Part of a small language model's weights: tied embeddings.
Each number is 128 + 24 x the weight over its row's rms, rounded and kept within 0 to 255. Layers, rows and columns count from 0. Numbers have three digits each. The size before them is the row's rms in percent of the matrix's.

# down: layer 6 MLP down (transposed), 2048x512, rms 0.0886, rows 926-978, columns 128-255
# up: layer 6 MLP up, 2048x512, rms 0.0809, rows 927-978, columns 128-255
down926 101:134134114124159129147145176138099109110179111125108104142132127100169163064123148098130115135131138150094105143073122125143141141129162145127124128130118112096117110132123131184106120099163194155157134166122163077141120125072137061109145137129121152141086091141122129119137101090098089160105089102086149143148089158144161140120143130082153126136144138080176114142156144101128165163098
up927 093:114124193146157099138112163092124172103077147124124152147096124116181131124107146142102151138110087123173130113098112145108163130163161143121146117143122130103139150177142110134137105114104145100147126163114134146157110135105144113116097147135180164128112155135130119061144104140107128177110104122134138133161114137120132102139111083136126090133150156111133118103111150170115113129108
down927 096:088126107107120154129144165178154140093115150113130088113146103135088092127127134106116098124115117108148116099118130125150118115113092118098131184108094116092129192147097095146129123163115099099090113108157133122131131128108156099132154090154114114125091164096105121111117141124148119125156114125105177147115091174175159161146169088096127110113142140140145133122090117139090107127091
up928 098:111157089192161124125094127090128113206165134114097096168099110125093162098137131144103176110139137188080130120113152147128148152139113139169118124114150134083090138083116123121134122146133132110123144161112101159147100147111154113125117091138116087144179130125121127125123166138171094168139122110100113155106158129162117127114143143126110156106115148076095125178109144119124094124149
down928 095:123094144145129085114123098191108159144135146145137126135154145129123154108126103126120183116109110099131061099150088150170131127111106106140087158159139150120100100096130136134132101119121082101156138137181137102161104136179103106142139126081134144166151123140116127112098151131112118109165154149123112112107154132154099131103132100134130123146150132128140099105126133092150157111101
up929 100:136163126118138113134132135140096102160090114150122131105107108107093147125161123174158120158143175168097106125112107109168070106150164111138097154128139162110150141132133088124098133123109109132155130069127103148145124134114135156103119085118109106125151114165129061108142112136136112116134113126117140137124175146084148149120131127159095130129120149107159173144138105083147117127144
down929 100:151133097104139156129111147136169172090191114134130142124157085118131127118136062114116112126130128144135176147162114162093104123155102105086131117113113113117141122142141164108186151143145096112117097136124155134163124126080159132130103132140115160133123179138135140076158137143111104128130157106106140125127146144142090123103097133120113115138149128138096079142128112121087154105096
up930 098:134129118128128152125183139133141182098111131129125128102130109150121115090163143128135093112110142128114100192139138112141121124110124156088180119118140130133095098142150133103117101150121163140149174134140132192112123127114120102133116138128097121149106124123091136154114085096129087116109116107139130123140147184115077137149078112146106070128111129112137133133173103113124098166129
down930 104:162088118129127114140151137163129118099134135106129114165064114118126138089117143146142149137106138128136092104144139182166125137060165114160129092141121158128164146129105134137109098130142119109117139144149096149135163113129069089105122108168119116162142110083154154129117097087149163117145082153131153133134152132139104165147142113135166145107156153108129146135120111123144101124095
up931 102:101167127137122145062134136160113129160146165123081115137098148150148119108111166175112073105120140134137136136101134144137132124145123153124139122139121129136121127163139148148130175144097127159094118160098129127091109116139123141129135139127077099133141161069111097125175091135114125135157129120081101119180114121149134138111126121137109113172120120124100124120150130148105102151138
down931 099:113157123093195173123102140107135117123128144156128162124144129084129158174107155145110105096169150163140063120121100105149113123180124099151157106129155148143106131100114111147140126108124148095124128141145167194142119130114164099113090137127064171149087127183138115114124100151123091144152137138109156100134152156057120103137105138122101100093154148145119146100137115125135137160133
up932 089:126160173127122129140115136113130128131076144132116146091135142171149109129144099129128094168112098164133150143125139122090139146136107169154103134112111115120142158092139148126144097126078176160080110163132106120149159101127128171125144104104080145158134091106146151124131121135158094086146084120132101141153182156117123170089123120120078122147113170110142162146193132124139147094107
down932 099:143134113109098110127150090130119147092167137147191190104134091132073114120107126149125178114101117129127150149117110144139112138202144103121135129157140154114120104115144172190159165084147064140099132060088159164128107164126161152124134099145179089146130157097143115112146104142113114125156155115085110142107119111145141165143135109116155153086134124126132106100097166139116110109129
up933 098:132096108124165097086186087150142176104148128166102134098145156150096092137153096152137121152137143085113124103135147114096134127165138110109104122135160088159121139102125068118161118090156105162175115114165129127115066130134153134103115131154114095137146128129126125123100106110119120166144117109120144101141150110120143148132109161086153141149115117143152094082141112149099117138118
down933 095:113124120096129112150136085106145143142139088150116065163170151108137118144138130123085112116167092124122104175163121100144124102124098085136116173137095134158112158091118108158130141119120107102099165134130095074117117129141098138159143153119150156099111120118074143154065139133124131146119080161116143131070133122116161134131121168152088173072132118116110106111112131174131164097095
up934 101:122161135139131179133135136109123074141131148178078118122161103144127095153146148124123120126058152146120140146097112095125087132125153118139136129100151108164141100170101123143136099125091109118151121109137089122099110116159141160144136158158122122102103143111118184126131108111124095116169140160149114116118185115113152106132104079139125144126085115133113062146122127157152117130154
down934 095:155104142096161097129142118110112117112112088117121155095159134125150102142139164092160100140110175102139126146128124127148149113172105111161126131134191141115111113095136135137120095073133181157130151110143166111171115105198136120131117125119122096112114123123149120107156122098147057112131147116134099093124125102132121132136132103066112104136107117130130127113124148117134128139166
up935 100:140113158090116150126116130082150119128101129128094128093107142161154054096162117120104139085108167147102119152162106112098146109112145147128167110124114132107124103131163175162106105117134124124128128069131160146180148157123073128146137123156105123083107086158106089116077112103131075158067181147135145146107131123149138121108149132146105165107166090118155150141105146146128070130154
down935 093:095147157133114157159112123123101143105148126114143096132106110137154093161133175103106083122080120155134144144164101121143114094134107099131132154154102108118165126157127095095111165102170135110108114115137068138154142093093148149144150116135148165115093131116118126165110159119156126133150107102155120127141158127167111139090082132114136130101173140154094106168122113128106146143138
up936 102:120093135148154108116129080137159102136096117080120118140133107115128129153092104140151164166160110141152154145128154093121103123141115132110125094099155110104130145152136118131131150107081083196096125113059112144114155143143111121117125126137095134126119118156093116128114107122115118112180099178103129140161094092146193125109142123123175122153130103121102138120130125121045104107124
down936 104:159142149114156136109111114140133116123125115131150104126140111098126156112141099078133143151115104123132124119142114150166140130134158143162110111126089129127114125109131189123133090140097152133121091120103076151123133153121132091195094132164102153139148122096138151113131156126127127118146100108096139159112124145169120128145124121130096090152123130147101120119182130100144115163112
up937 106:110145130147113153135130121135130108101123145091124122166121101101138083112123109148136124153118151133127132113114129126123120122144120141172154140132116113104154104109141174190099120142156145143143142193163162141123153129139119144172141172137104130174081160099113160110105122087147163130121172108132146131097151107154076141140107155117138120126107080123148123119127137126099149155159
down937 102:176188097116145139099122075132120168141134106122120129127156137100093177132148117090110119135137113144117095134076118095108102153146164157088152139142141144138120152160122119150168134093109098141152072097129143112156160102140143140149099142110135126110136113134115151125102131138146084161119130110144084096114116149169164135139134088138142111101145107140123131137126143071129125165122
up938 089:094174104094095124100125113173140140113123103096169090119135091163142163123092156110129137108118148115153128098098165126161140151136127135135136112123138109086115136077119144170148133120149137062102143130107110119119124099108165070130123127167129088117086135141136134127152104155145171107142156186099121104125119139158158112081140123085128157118135099164126093149119127189094154161120
down938 105:094127116110094125125098127086156120116127144117091170109128115138118126125173094120136154129124143143131161130143140127152139170112150157108138150103132143164138137090144173126090092154136097106162174126172099153140127161106122134154145114080134172140147108085106110109145109082114112125162134116115112144117134159148138150144158145149143109120126126132138132093117149140086171138116
up939 109:153188107165119139108168142126136143141131092072151110096185118140091107099129112147116104095128069144145135103111150089130136115138188143153119139117106123139121133089100193104149108154146103143137108155148131103170122090108136178139116110143142100138100167102122163128139111125161095097140122135082098137109162150114122105146142137145171131132104125092137158103096121118110134123151
down939 105:123112144124119114076141134115137065107116086085090130082133099118117143109119123132119133127138136113143097131148159075159092132168119124077138134120157122158152129095141144138153118119157130158064149117121133122107126154120185111117101131108130121112135133095142100124106105129143111130102112154145115142149147140127135110131126175119155172119135127182130106110113117156119169117160
up940 095:166131080127106112128147142147129141145136141146099116112131132106143133095152152118121147153110126114143161132140133164147098159073101084114105186128166112106181118156171138099141115128122120110126117128098139129143121131102120144120130117129136132108141095173120116137124149177130179084160162110110166120104161095103146156113161103157152122141127099177141143125086114144111122114087
down940 089:114070102166136185132171114100127148140152126104106115152115157125091099152137086149105136179165120111085093102107150131152140149119091143136138165100142119154170132122075138097114126089104147113156110177140163158136154144141189146135157116163097140166150116112149112094143139130110132117154108136129147131142133163161127128111121123124116122138139140106121141154108148123167103137122
up941 107:161136144129118169139159130134151110113086115147163151139128116099112147101128164154132155124145171184107125129116086089081091109153155169104130135119131117143123132108125117124150130088148123154096099121135126141100140118132128158115116138142137106112129163125086134119111130103134116129151102139087105179125145119142130168185100129142145116138163049152166140148149149151143077126121
down941 098:141119115112099107141106106152090115153148151118143151072127087114136074147124122158130128138118135101135143117094127077152155110193115137103102114174111166125126129153140106092169144128123134163138131062124079120130127140123143151148154176140117129113086134162116163133136109129123157132081161147146173103134103117140153129118148151111124125160172122102182090115166115140129109109126
up942 102:144100145107184138126096129092140156148158169146115126137156159144123127174095116149115160152177140133085143132107130157105127136098150132119136087158127127160123143154158138134189150115152131126129112113118109095162129131155117151127126127112108117108144118157131143136119114126142119151148155109111132138110145140144166141128099150131169142161113103116163119104091117116117100142132
down942 108:084115126144157064136167111138135109117193144152149149110100137123092135136142164135126163132130115132123084134125199107114156127099148196171151141131131096146143124152124090142128111095181099157108167092100118102151100163096138132106134138102091090101112141117131143101117106147116123143129119120120154132082130145159114113163108177103156118141101185153193141152104115118117048183143
up943 104:152125114067127125097147133120125139140172116130140087098094098151144145129136096104114114148108097131130156102146109142082140135126109155137090094100168145127115118098108152137118111138142135144089154123108124077092137139146166138073140067088122145123159073150093123168138142186159139111127133128129134141141159153151133099059152119116093163167126136119113112148104106111123101103161
down943 098:120136091127115090129163096122126112144102133113152102144115128167152116135098139128146165137179151136110137146099119095079130149174133150097102105073136145136127127128154135143116123190094128144130130129108135099134125129135159154138127142132136106134105107131075120121167113159179110165114144112108157152114091127102182095137117153103135142148149118097122151134118159199102155136166
up944 086:118136084166119100140141143144078105124109138129110082138114096133116119135127154120144105103095160151157127101135102129152118114088115111091149127153131134140144141091134113113142120125121168123102128106131125155135113123167100125111115095164096104158112134115144129111120140133153087132123174121114100106143118165106160127128157119152073132128147106129131073156118099102095111102157
down944 100:086145133088166110127140154122160090143157119103130204121179162131104130079098105120116142123167168118128146135149102125107134125111137143152128138132125138155163116149107113136140142137112113181116133119134113127145115102093098132170136138105157104116123047142106150163148109076128115136095105082096157139110135156121165139125154094089136136134096130116126132121113170101077135108131
up945 103:098135125175113127127119111144168125106126162105162096102073077130118139147101106149142177127138093160125091137107128128145146138068122127136086102118137132139148117082174131159136162097131158102109103151106172150146161149104122149109116110130156109159155132103103136188108099086134103118114144132118077159138165146136132094117065107142118160145164094096111157144177117117089152097170
down945 093:110080121107107182132071182149128114128114190128184118146117131105109141140128121141094131106107092104167079124102104154142088119155142127124133122125114120139148113140141158107107129116129157133122144143160104119132149116174135101148138121141150126108081081153148124132132115116089081136132120111128118099139120159142180117117121150105155111121130125137135137085113115169116089127107
up946 105:131101123108114102128136097113125100138126143096115103152093178109114168097163116126116146142086137176129113126170115161123100103128122174135117085155128129119170116174108140115109190115107104150140133140143135141116141110108124145183089086128124119133119135130074068156131087104123117166118107128142154129170123113143150125158139125115146115102121159101145110149099148096155134118140
down946 106:083088146098144157094108152070149167142178134094095108121137124126164137102166094149119116139136131146150120128125155166129139125120145174102150129119161079127112119152178081123124136133090156096140099102135152097091159101130126128117109099121122129186104115125153096107143157117130083144133121124130087104159162092144140142112160130179161155112144133169133111133152133095122094179146
up947 099:167126118113101100145128139080146098146158120134110110105136118109099119090132140137086118105134138148121126132134152150116137093102129121130151142109122157154117127129088121109176133094104104139120132082096112133090154093132145124105129101139136131111154104209087116163100142131140170170089145126120135169178127128137187120121108143154132109125129130123133134091075161142125120114164
down947 103:127148129069121168103073152152111144129126137127131116105169146092098151181167124082151141145100083138162096128152101085139111090080137163123128149127154125128136124106109096144164159160142156132132094121135135136090114139137174079137148156145167090124095085176115176140158109142114103133125148128115127115143147103076120127128119136126159108147120142165132132168138101121127146121104
up948 099:126124138114126126159152142165104156139149171108090153123114100124132089099111101143137095119131149135119151144142122100113128154117139115142116098112125120180175124130116127079178110105132132110145118140157144128148128096148176148142110132131115068151141134124105134114106138148141150136071132162101137112143125157162153150138135108125119090109132194122100129125134157138139116127151
down948 095:134135161102142127083139131130148155126108129173087083152116166106129157114142127135109102141132138136124109126190155149078159129108113116089117149087116120113148153131142133162136165138115142167121129224116164104114119153139128149094132129122127180115138139175117108128156076135138128105149112102120152179103144131089113170116127114126097141146086130129106143111133154146138152132149
up949 110:144152169113133125087146147116168115104152125116129179174100108127108118132147125145134111132109105151101157099175108157113158120105107126118137157142123118111176114128118112104162102148097159110137112157132116136123178131160098146158166136141124155128140152138100143095073149119157086067112124100134118164155112190143162109160111143073144129111130177157125131133126142133082094127165
down949 101:149112135161138181112136170124124164151126146088194112126069118135113138121088157139175125097163169130141145143143104143087099157159120125125123121133157133102105129112132142123145114122168112103122138089095172122133108134091161105156151156150109124108140145145112139066121090141131160120138154165134159116101133123145102131122147161085123059110150157110128087122138111111147127128155
up950 103:136145148160143113184199128084149121138138101152121109160108179091087110142093121141135138154134127138174131119147119144121127123143144108106110109150137098151122120124103155159130163111089144131127091119120126114084130138116116130182100114127160125106127150120117099122101157143137147112103152189090109117154093121115174167083101163142081099068119166101120094082154111117138144159141
down950 099:082123180132149161109151151120147133170108144119131091158116136123115106162107098149069132135127074135116098176152093114113110139112165134114098131130132129122137141083145125092127131093121151145104118138089126144116108106150115126130135091116169133124152094119116129130151130145085109102108136112153097157129135113116137121137130124145097145130149166210166134081091158150140121160110
up951 093:125158127136112129120162082116107123127135103117111152097126130167112106128111098156122139135164132139127133101134085085097130128095120143129150163147148115127113110118139112105149135137119155084152136156121084116133112174164165179114102119152136116080118119126108137127118106097100130158141128119157128118157148109174153148135158113121121077132146146134104091133097156129128138123110
down951 096:172133131155133127168128137160143153155150122150152097118135141086145125136110061099125119116150142161142138118103125149126197164137120100170143124124157129136114123150129133129126132124168125099124156139126168118113117104171130124120125095091086105088106100100141127151127135118123085126145145145159096134120124137154126110153105141126076117080127136099139110109133111125134128115134
up952 096:129161126091145142069071087114157101145158116127138140100132126096114139115109183191084154130118156126147084137082144132135156104123074076100090093167120085124146090087126152167123109145155132143145123176120107132111144107105110108146145105162094107101120148087109147125149111114162151159131152127115109158093142144145128104134178152118121127136092113098107160140135132125109143142150
down952 096:144141135079154103131155137121133147095135082119127091108146111141118155152105142107143144098169125148115130150126144126094180181078119139169110137068106067130091127101121169085133136119133119136129124109137134130162086188053111103059141136138143132115120126155125150160132096091142114160126084099119137113101113098146110088140058158148141110142150092148144136156114109121094117115167
up953 109:123122108112150120144129142087148136139128142065136176120143117097145144172121144138126133136119139125112084147104099091109140109138129137150177100138141140120145083135165161083152090169148148112127130161113091138149108090122117140129117133127133124146141146119148115150125101065110155131114148176115107129089174130097127113125072099159131098068102097112116156137137148135113128123154
down953 105:123139121134145150143078108101092131108105154158154135179129111150117136121145123116121151143091111104154175126142121128166144125128085133153130158128137116120156111103134175151140140125123119122090127164123155107128124141125117159111148133118134122157157156110133138128100141155114130171134115135123152105099122162135113105144110115148093135130131123133174170132165124099117146124138
up954 105:117164105128130136113142165140113135093116138148113097129157107155155108152134134113140118135116116164126156117109111105136152123096137146151103082180119155135144167123128171117104073101108127160129123140121124107126112104125150146147140078140128132120133127119144144145140129139140080132137124163144148157165118082097126118138119169131168150131126078076114142145119134093104107121154
down954 107:147142127153160090168121143106125148126140090125164084153137141130129114127115167139097093073142154160097165085169097097103160164129155089143137126134136125119109127133096147095150148124080128095132131112114145126100121141142160145125128086146139135163081155077136150122145100128117101107107145101176117162150137121103112118130098136069114144160081103158117127160098111124172138140155
up955 092:125148125156116127151123148138090158112110132128132121150119153180132169167093158067081155133123117091096116097120127150132127157126142171141133089177117120103118120104141150096155137143151110130100117130111131109105135141124135123141117170143106124127082109159106146107094072140151138152120148098137120176153105099151130167086144124136114155158076182151109140139135140166130136108133
down955 095:098102153116139152092097152104111111152091161150104114139135123124138145116142086130160134124116130158126120108091167115116140134000149124159093135071176114124144108105115183151133114170144146116123119132123141173137155122093128136124127098093166128121147154143090150103152121104121136132160117148127094121089087103159110109162166123148067104092149126116109127152120142101143104163099
up956 103:093107132142102188120123184114135114108115127103131070145153145131094125109141120119189082101112066146110169151179139130142113123119106143141160128181137136084108142118159143088125122144156148107127131116102125147160125125133156087152166159124084098105130158129117139131177076127114081127115137081129126135135139165111110107080149093156103120125136101143113135116134112154148109130141
down956 099:151127130125109072105127155103121116087161102122102170124173144163171169114128129139138144139130154123087186172156130148120136143159144137153136138143153110165153054128109108156109164114113096156131090106132141159108115157127123123127099123109083137151139137127110149134127132145140108143197133116130144117133162108109109124113086170159129113143140106123109148111134128164101178055139
up957 100:141088133111137142204167135118149123096123122168127135110098141161145112125130110109155163142101170146145126119111142151149167149124192150150154125128150179137100141147095124108156115146117111088135136167115125140118080158156108114102114157161184142171147130108106107133097120083135105123111102171148120149118138164126152143056099107115119149124138136118079124117092106140167104102162
down957 094:109103145106155140128129098080111142159165103117150122112140116134152149138086144113115176177134123135140146092114086163134089153154122113157104090127111136142149124107118143117135068136165142119102088113132104121120117126167116128166132121111091117087167121118145168087164158114155129155176111128139176160134134150128125118114099116148122124170133132123099141128142088108161136128098
up958 106:129105100104119145097060116130164141088139191157165115106086109108158126140147139166141163131118119144114129153118146103183068126118163115121130118117077127127137080155135131127134133131139124148133091126129111131073079141099145116118113104148147138121133160114124140090152115130124174128100159102139136117115170131127143157159128105112116132129060102130140139148133093139126131117144
down958 104:138159085136128136140113157147151151151105133092128131155125115111157102127095154167150129126149109135183136113155145136109141099084151112124124078125094136123141084183143159125168104113113140180126120113127110111119110126116064154156140163114166099134115103094161117204116174139132123148121090151113108152081137103174144087145158073153108106128105120127131180179107129094150149117109
up959 100:155137130138117144152097136114169113146164146142081113091154155112112116148148110110137131146125081123104099145188124127132140111145111142110160112105128119125152138149083138161160123094122136120134131158120156157165112095101096179107172077115121113137132070087127139139132140162106171150107093136152137111076157117175157148137122167103111125123146145113159130103087112092130105150157
down959 114:086114117132136141119120107141099117083146094136186136155083105137134122116129147143105130144120178098152122108087114132106137107122171137124131143131106112118142128151158115144121157145114132140106165120136129119099117134149152073138123165124116115118131153159118138106136164115126059119178140149130134151141127115120117109138148079135128119148095088122113149173168143187160115093102
up960 100:150135155127096143174098088141135137128087122142160096135134109100108154145100105115096113166141109107107044095139124156109111093123150154167136117115159130101142134138139107084112101098100114125154086127166137141113112110135151137100136114105165123161138131108152108131115119113126125146136188089127102105102141117137098114119121137144150135145181106084077102120143117130122113097068
down960 097:131141172120103090101143122081137139102104115114170152103113103090101106129074071157123149146137149122112128139141130110104122110206103162125131123129097133101132130106148118090148090122140121152116128153075118121119123123103085129092117135139125145106119148136106170165075108118135144155097098161164136155101135119107156152107128092120145078127150139105117124155134153107107162110147
up961 107:148142088152111128098154148100147078156156140114140091131067111129106100128127147150103150148115093133111112143122096121128164134174133144139102117142104099143129131125110152149178147140086128138130138116174150149108161133104104102098105141163163144104137088104114092107126136099144112134148100125121166115156130082137132148211118102102116142141142136120099162133093132154109131100181
down961 102:145151111108148149158149121122124125110122117127105123132135133127177110140161099110114132115136103140109118141130108148132132109255095144070120125135161101130161111124178118102123148085137101134169125114090128105117105156100141124109113161138135134101147150136066104120117126126122103123169161152133105138123127140196148139143141078160123144094128096102107133150113128132101125120158
up962 104:157117119143138102154113198134158115095135159184106165166131132154107127119144107095119133103142134136129111137145118181112074147125128135134136124151148093145113141107125161140200124120113139134160071118155127124133139160120162162133137083121163114124094117127128136141115106131174146123083156130099115131118128149104113084105104144150133126113154135075101095131123148098107115129123
down962 104:134095128102142104120115100215157148146170125111137113110148134131101105096140090111125127139120125129118091124146120128110127167091168143115124127124147123111134103120051132127094133135088113094106132110099105140090138095131120096101124148140145150125152094124152142176115126110067180126098130108143131150123161132119132135142131127131081159109137145145101128098128118114178117121134
up963 104:164099137128156117133136114089110117139136088166081110095159116107142132152156142123144126148144097150137154145147129115122092168119143079164125114114145126110145133079140134152092123110158141115112118188118094155109156139127117087115156130152126105135152129149124147122115121133131094077102156125140134100099178153150140147098118121117168140127105132145126105087098145124096156099100
down963 102:105110137166116094129126164108148100136130117120131153114138119109123145111127100123093079082153132147152103096113128143098114164159165142161116142102109148083152124093169136148151108151129172128141115122134069136155108172113117129168153141146146089168113139144097097110129136137121109139175088124133155129083115120159141129122110118107115171121134143122159106148130116147130164103105
up964 098:123151151129109118114166129126127120128128128125123090152105165133124094111155132109114135122152086166065132121153092111121134098139066133114138126085122088151112112123178100155145182108108084170094104105147156120131152183134084125059119130125172119141165168130122127087146114103096128129124171138101149106113128103106145116133137131108155123097190134161136111096131106103111108137146
down964 093:117106145149115153175113126118103117180113134137132110132097134133138136168151122116091218066165132162113129127141117139168186117097130126130118097114135129104136162100145141126103123075117117131134116128122115130143180100116143127132131153112104165145119151112086160144111132124183135132142138146165150128098111116125113129166110089120151149115125118072127107176157134103143140157156
up965 099:121133086122087108122122114168142131139100108131171137139154159149125114151132091116139125139112106125179086148136155146175081109121100148128077154118144105145114119116083127131120105124109096142079131098131142139109142111179144106174170156106111153101115163116158141127137129136189162110179118169117106105098152140112133123146152157149143130139137130130125060085088111142111078141116
down965 096:127103103178090126093139128103161116130117129142104126151124114115140084101098100148118136133110137128132165134153121083151182169032157132115160124153082120103153126102131123139123066142121145127083126145108187127136136103105144122115127131147090140132121131153126133141102107143134074145095124098120115104151096130148129157116127090141063131134115166147118176142127165123135119121144
up966 107:144136136117169123123110147087113164118156156088176116120113112157152156109081133123113139078116089123104118151137146142133107100129144153104147131140130145162123122142111137132118094144163178146064142096150066178115150145158109134134143125106119163079113122149151120125156144098143090109162103152076105163136090158150128105133105150140134104155122103126173123139089122118149121130076
down966 105:101075084123106127115114118108120126116128177130125112156108173141115122126097104124159129139181086142139103085148158090107163144092122136182096129084102132132147134147135126137140092136134116144146158123118130117145124105109094102134140088097134117103146139117111120122130125116161138127119116162162078102098155133140099152142133121164107090085124117082173118157157116127155148131133
up967 102:146130150127105131152167143127116116123134132077158072100135066122104100167108153103111148123133076148126107129130144171142128133129122135074132135159153154124147107124102151148122097109117140116165114088091138170107136126111141135186145091132100158104150118133127170169128100150101192157130131115105148114155109122093122147136116109148140113106133112135115104128068152117112118199145
down967 091:113110092106116141146119127134113119115159114119103135175142107133144080090135127109163147123143130098139139120098105066145154138112158120135121141055155134152110149109153164156136118109138174088156119131120078137090150122146145145084143140124104095197100109153096111128101108108109115153055158125136130123155165160114113095110152157130117141159167107146131138102178134135097092066118
up968 101:110137118142101135129128149130136130140135077080125163112143108154113085108147116116113128151161104141168094116138149148131186121137178120104129130116114136119114133158146154146141129098120161074185181177154119118151173110122197086146165127127117157122094139138153124154090128132147131097120058147087102113095178141123145179114076113119108131123102168127099132114149143106128113150148
down968 103:118143105154165100142141143149136129149174114104144136106133088173112128118136087136140133128104149092097114105106123112102158104178140117186090134125120141114134160131086109102122166083142184122116123127115143126112115137114105068128183141122099116101104146143145094128126129085123119123158105130123133113105131093121122101131067167113125136142116128147101148125077141110122142174141
up969 101:146117130128096112167132095125144154146149135141124196086137124143118114116135130140089092130114126131082131125095140099133138114082103115118160152145129160129126138080126147128154125118138110109115151122169123189110193108173076136136132167154104181144088150116102105137142167102124159149172124106149168131132135172145095132074133119131147100129150133148129090109128118119159135125160
down969 094:076131138140137170121114127123133168114103133151129129139131166153125148099152052169129126106144119099107100142120061086100141159057110108095138170104136116129083127101146126086123141144121124160125117086171122137142062140144105062161121172101124133116172148133122107144165102100131116121116110106143148095148112131131130132123121101122123139110130143111122197102117115122121138130113
up970 098:146121136143150090134110107113161172137090129161173128127154133139112130115160116150078092130121125176139109113108113125119107127137173121126151165123154137125171134119083120155174141136144122089155119113089120115145122140097170138118102154126107091106123153126127164154182103132111109128118127146117090110109137108146121142081131130139126125137147102103131135107105154073151102087091
down970 099:123067119113173091150168158137145112142121136151111104089103114153189149175101093139120126123126110117128151095105129127160109132152127151117117082100133153131121169098179154125099129101076127107115143127142111131147159148135120155155145135104138143168109137127085146101098124150113069145148155169132125128104130149152116084091140117104133117144151134142112183138140162102156122119083
up971 095:140152092111121124093112133154117111128133109115128142131149131150108116123126132120090137144112097156131135122105138152115160143117173120071158170137185107161153114135077130139158121108173075114140099169158162137171102107114134132137110131088115142135140121150122110179134143164157172124137161135110168126150105123138139114136133094163105111132124132143148104128061146132141140136135
down971 100:079141134148123134096124119132130145116099133147163117116102140129162091121096145153112169139126092135155149141138127139148147138059161143148106129156161146117141119151133079100124146123140121114123105128110156116136137109127152125129139134096100100117097178123117143102144094112138164163165171087127123157147126131163103134139156166103120151109092160113121161092080096150161159107121
up972 097:125138123103136116134135151143158143123135187110120089128117129146126133120145110112106141200120085152110124145130150121115179166127128143123089135174127129102110125156109110115154110125127145089145120090091132116145160143149093154144142118129156163134109123108174094140137128140101125103107122184143138134123120109107154137103138110115125073141115111090125179160093110141144103103136
down972 102:125146085115149126108123114133085118128138106099109108097130146123150132110142183136165108114100128122119108124106147154124107137131179142142138145091116138114135152115138144138098155152141123126148121113119104129158139117088088115089095091106077092097120152156137137149119099146140140136181137132116150144146139140129130140159145135121121120077140136135113126085106154101136126136096
up973 102:114125139187113137130146142117143103165103130152142161124093133134093142115133163141147104136139126126157164136120133126129159093115081107146097125121148120132134149122163116080126095161123083119124100152120134141134107127110122138147153144137136129130138126142137151111148128126164127148108099112100081174117089132115086124099119108104133064076155138131120107153108121104153128121132
down973 093:125130111148113093136144155130196158153130164108158122076147114150154134112117149106113091172099163126110094100145112115118125131160148167131127158153101142134091096192144129118114139127098147080144102128143111104141114106148122097096137138112120122118130104121130089175102142128116138103132129108153116102130106162123122149137110123177152118125122131115142094207127099097120130094190
up974 099:136185129132082143098078129127118132138124119097103094124143081132163170129127120156149147104127177108120131134123085118124131117128129113077115145132077105133100193147184106169165144139133133132079134115149128145146129124141138110135161100127134133115142128172112121141103167112134156134132144158120102163145156149124174157150143105120134117140147089129151110078095155076133109103163
down974 098:170113124101084136103104146126141106137138143103096157143151110165155122117153101139116162135155089105123098130175088108092155150109155126116126109134143126119094137108147151108095171109145139082127128135108147129090129147098166146153135159106164125109151100155144130132170132143116125075149115149124146095148137130128125101103095107129066136125124143145178143177170134136117174113153
up975 102:146145085125084128101133085157129144158160113177197162157065135125142120095112089159098162119152119108125104120143102144121138152096126133086154163150154126084116113145108108134136107087116088100097157139134126145108116135097130121119096142175155146102155115101116122138133145129118162155148114156104095113156151098136126150086103152120139094086106150106085138100090151120113152082083
down975 102:137140149133165109163099129135141136161157093141123146139102146113120129123116098135136096152125129131133086122143130099118115130177118140144182113107127125104111158111104103132148118164158175153136153088148148141160113112170147084115141152129132149156092133125219117119160103126119091115118132181163132180139082146144147120123094132129129115123126079096154132141141160150141155084083
up976 093:175177127105122144121139158146096168179121122121100100122103149093128135154119120139090122098152124107097121117126154115126151129060124136114160128143118150130146126094117138156123124146116149152132114098145140147143144163083082135146168121074122155115141110183124161126168125112111168109168107110132115126148090120131112122101169095156137093111166157174111113135124135164129101109102
down976 097:121126124148125098132176115104114137125108144120196129123131133133123149131171163120166106125127167223115123114136120143130120145128146134111107120069147127134088072132124126118079065129138105127127124129136121120106130124139144102119148150140135093147182132035171150124140115133145115118142113142149137132130152104112111126142151136094137127125098072137127104139085116140132127134133
up977 098:146148151098109146123152157114103129149095155156126118127129131117108119100155163124120141155170157137111100172132122102120123157139173162134134117098114102123171154162161114141092130071108100110133069108117114135097137154099177106112136127133126129103109158153133136088110130111124140101106140173165118176147144155141101097105134140125081114103176124159092130099100148089146155146123
down977 100:129133101134138099111132143139124100143128143087080116126129131117166151134117080163109132125148110085138136175112143093100139115144135140156132176122129111128176096144145113082099173119122138151127108123114157146120069138145121091130141117136166136140127119095089119154175102114150142150114150113098102129154127114161122082127071124100125137155142130164094095116138150107136165157088
up978 095:079130137149137117129160150122164097125110146121136119105109103098108178112105109112123134131132108141153169124176067137092104135148162137178122125142113090100091168114169160139134070104138164157099144116095141121157113123183122118135185098147111149125147159154109117150123125121140121125163158104131145156149184125159168107111135177131123094117126142146119132116147139108111115091138
down978 091:125141163124131133130138115147094122139171154121130176106119125137148147160145165126111115104171130153158137163110143146158142133115151110108160091162111155173125086142105142121116157084097099097102104163156100119117156147075151104103119102154113088111148116117116155132102129097170118135141125139128087099114105125145110184105111075126106130150072122150151124160135094127162115110164